python train.py --num_hidden_layers=10 --hidden_size=384 --num_attention_heads=9 --num_key_value_heads=1 --head_dim=64 --intermediate_size=1536 --vocab_size=2818 --hidden_act="gelu" --norm="rmsnorm" --norm_place="pre" --norm_eps=1e-06 --positions="rope" --rope_theta=10000.0 --rope_fraction=1.0 --qk_norm=false --attn_scale=0.125 --bias="qkv" --tie_word_embeddings=false --parallel_block=true --init="uniform" --init_std_qkv=0.0194 --init_std_o=0.00433 --init_std_up=0.0194 --init_std_down=0.00433 --optimizer="muon" --learning_rate=0.00386 --lr_mult_o=2.0 --beta1=0.95 --lr_head=0.00458 --max_grad_norm=0.5 --warmup_steps=200 --schedule="wsd" --decay_fraction=0.356 --decay_shape="linear" --final_lr_fraction=0.0 --batch_tokens=[32768, 65536, 131072] --max_seq_len=1024 --doc_mask=false --train_tokens=406300000 --max_steps=6080 --dataset="wikipedia_en"
Each number is 500 + 25 x the weight over its row's rms, rounded and kept within 0 to 999. Layers, rows and columns count from 0. Numbers have three digits each. The size before them is the row's rms in percent of the matrix's.

# up: layer 5 MLP up, 1536x384, rms 0.054, rows 642-655, columns 288-383
# down: layer 5 MLP down (transposed), 1536x384, rms 0.028, rows 642-655, columns 288-383
up642 115:484519513489517534472556424524489488543521505496510526521528494488453476509492484468471494508499500515489491551473467476498499482551481468506511522498496453496475536518453474505446508513531456521479468509542487477490485518505556540500476488518469487539484462494509479504529468525489481483
down642 117:543512495504550490504479513494517505499522487533503502511446520514524497472479514531510520546534482541498482527540506458469481506509475490482502489472507494510489494492542520507491472553489471520478465533526492512538505543460496503475490449509495512524454567523515478496509485521536473533
up643 108:482456486520473550484514520530512486506538494485494485514506439516502538504494499473510477479520504542485497524502485481486485529453500544477515506533529489504493516486498461542515512503453486461513546502475502489539470499523475491537457503565510536511537516463468495507521482514482540498
down643 115:509518507493486501522548501506517501487522461537493443476484509478476485518522531460499540490448477462502488543464444486508510495502538507499508479521550569488532542573521514509516511511512497447480469516496552510497469455496495435462519506507513507484460490486549518487463482501518490550
up644 110:468509534502485499458490464524481514507477516502502507507504486509495529515519534511487490548486488529473515504479516507508535512508485491537541495493478503449568495479517499514525499509541496511486480460468452526479436460492483451487553503482512453502549467469537518492472541486487477436
down644 114:477524483479532542483470481476499516527524447472472507542520471492526506523453526478490482519461520571419508450498461537481472492497505510534489511498533511535506496510506505503520531517516501494509489471499498516480491483478524496477515519474493475475491479460466498481477497502466505476
up645 098:482506463544463532518524508523462530457442492545440459506479524522454575502513512502501454515552508493492537537476468465471499483467480523437479532501502501450475491466492485498474506490550516462469461485466497496467457492499527529505487505541498527524494500493504476456520503487504522495
down645 099:480551506472519499496462526508509470482514521504491474547486480494469506499491494479516506494452481469518460570473545531477532469534508500506460515511527457510540526513501488509515527491481530503460464493549436520493474522512504433543513452519518502475448564507506471551490525505460531506
up646 111:490540538441506463488510514488484474483499521526540541530509588508516483524516547525479490516505548457486489526472533513433489488553467513514540493495529473521446523462524474502480507491456498452503532523495488516510529488496483494501499509495512522498481501475499529512444476513537508482
down646 111:526503484509511524523531462550457548514512483515477505538514481503501530510502495499535503516480469574484481496526523509531545460495552482503502443490467455485509490528509499497473477531510512483499542515501550479497505494544473442515543560482538506473485539485511519488531504502472532541
up647 027:486509495477461501556529511524498530484465486454470457476493545540463510486479506532513505496521493488509528517470472530531483477521524517465487515515494531485492516497476510471473500498485533505518515503497532516535526512573474489512512521510514505522509493468494535498475507539496469489
down647 025:522503474540525525458469503491498473529512487543503548516512461465540490501509492452478495506476521504521466488549503474488486530483511507532512494462509456521488485499512496534540491500517496520464510480507465456475473504439493524495496512480457496477499486548511485488521504470505516505
up648 025:451491492517488509478512470470533540508472498440478476435503480479531512507456479475485485501425483501458550551511545511538508452503506527441502500501454486516518503505504499519519506537507516489480530454489495536463492471502510479514481488502504456470511514491472476509522502554516512478
down648 025:551532517478527504502472514528451483478511511527505527562497524510464476488539516535517520488546523481529458459525472505450505503472506472541492509522528516498481534497505520446473486490501513506510461568491461479517510505488490519511504491506484527537488454500516530507482498449475498543
up649 104:499488513465514462537520453517497531468468478503535471454519556486552525539493468515514473519521506525497492509477495496494492481520478473509493487460427501528525487518477474469516489531481509473514498448500482470506486489520515446529531495465504503467497474476502565521534512461491537514
down649 096:487536483466495506480493459500447501505540507489464517507498486534502478452512526512460497494479478500532479503538532500509506500486518540487520478553487507529453464470484502512504445478482539512520457544512540502493482514486466473479547527520494472545494503479492501536492543518534506497
up650 093:514467524518494459542460493517487506490493540459474449476544487509476550464476541469493494521459507500536526495542473526510477481453454535521503527479494485520519525466540452547495467457462497489480514515489501513538479504533511481486483494467532487466489482462548502484491509507534484538
down650 090:509506480538491461503472503474541488496471483470469476532487486556479524508489494525443481479533471504505434492520494502516499541491503520472511524539547515502506515495483549540515489488530505493498489527487471510484513485479509492529528491481502517498524494519480529482535473493498473498
up651 097:482477492486492479519583507549516535501438537467518503470502560480502533484568469489489459523506511479493510485505490492513490445474472502507508510531499474488494504487521494461474505517503514513516540480515483485483484491494458463504538532520476472464541479512510463541489493449533438507
down651 092:529497482508548489506531510487519500548467474512528537482476485478521526496473491489499478493488530540523508465479511512530509521494512503503487500503470568491494451487509499503536448464472484525445495492464512516510537506517515522505542507487532499529488470478498470465523534508459543505
up652 117:460486505511488537482452493484503520484471486455530537486484479458527467519577520517531536488506472520431537490546531499512494448489517531512539510467458536471507496490518524511491526480459534497515483461483544529546494491508484454479504497492525529484481517465482513516521493488492496523
down652 129:478477475487521510467553493521508440563480522481478514475480511498455480469500518484499497517529540485469480457494520507531482503467519515515530499528507479487534478495496560538544508497517521478508514509556485496529513472491506501498516463529505507476510498502510504471494458492466449510
up653 104:482492486532505495490502541501519520509494536531521482510525529487540547541534529496502460509506528529510494493457510489520471509521486485536535495520508517493560488513502501558478533516501500505543510510483472510480522521476537531456491505498487531491531492510450526484488501496532513523
down653 108:514485562515508509488523472509543481516519457477508481522447483521455520477503490523499478502495442537494455526504499540516500489509515507472463530494516456510520461493506530505526509474485490494473540512534518488490529471485481532520487500489506517510509492522522481463545474448533495488
up654 094:552504491469488509501502507516525494483536542545521516471521484503464574488478508507535473477506476531512568495443487492535534533523526491571472544504480493517495501532569509473468488532499509455487522532483502501533521554487487501501525499473494514556525495482526551491479488515493469476
down654 089:492521471505483539523490472500534478452537474532510482504468526462461472501478444423498518542510513490467500509469534510494461484481461547485458475498530499454514532478472492460528499499515485568510481457502493494502483497490459547500493445519489512473475499461522516484496507497510529499
up655 125:484442508502525512480521544424513505472472512511480488478489502546506539441475443487520485523497490512534491516516510491525495502467474489503485497512524502512520514568500498488495501525507501514486469512509490488530467528448510548521486446495500539493498429508529527515479533561486502490
down655 129:481484506539492548487478469487498481456464496480477548515520512494509505450511535453470532512533457492513488511522489484512494494434521502493497546463494529565506463523475520486485482526484512530515457471522507503499499519516515516502501493504510519500489445529503507479515536503482487501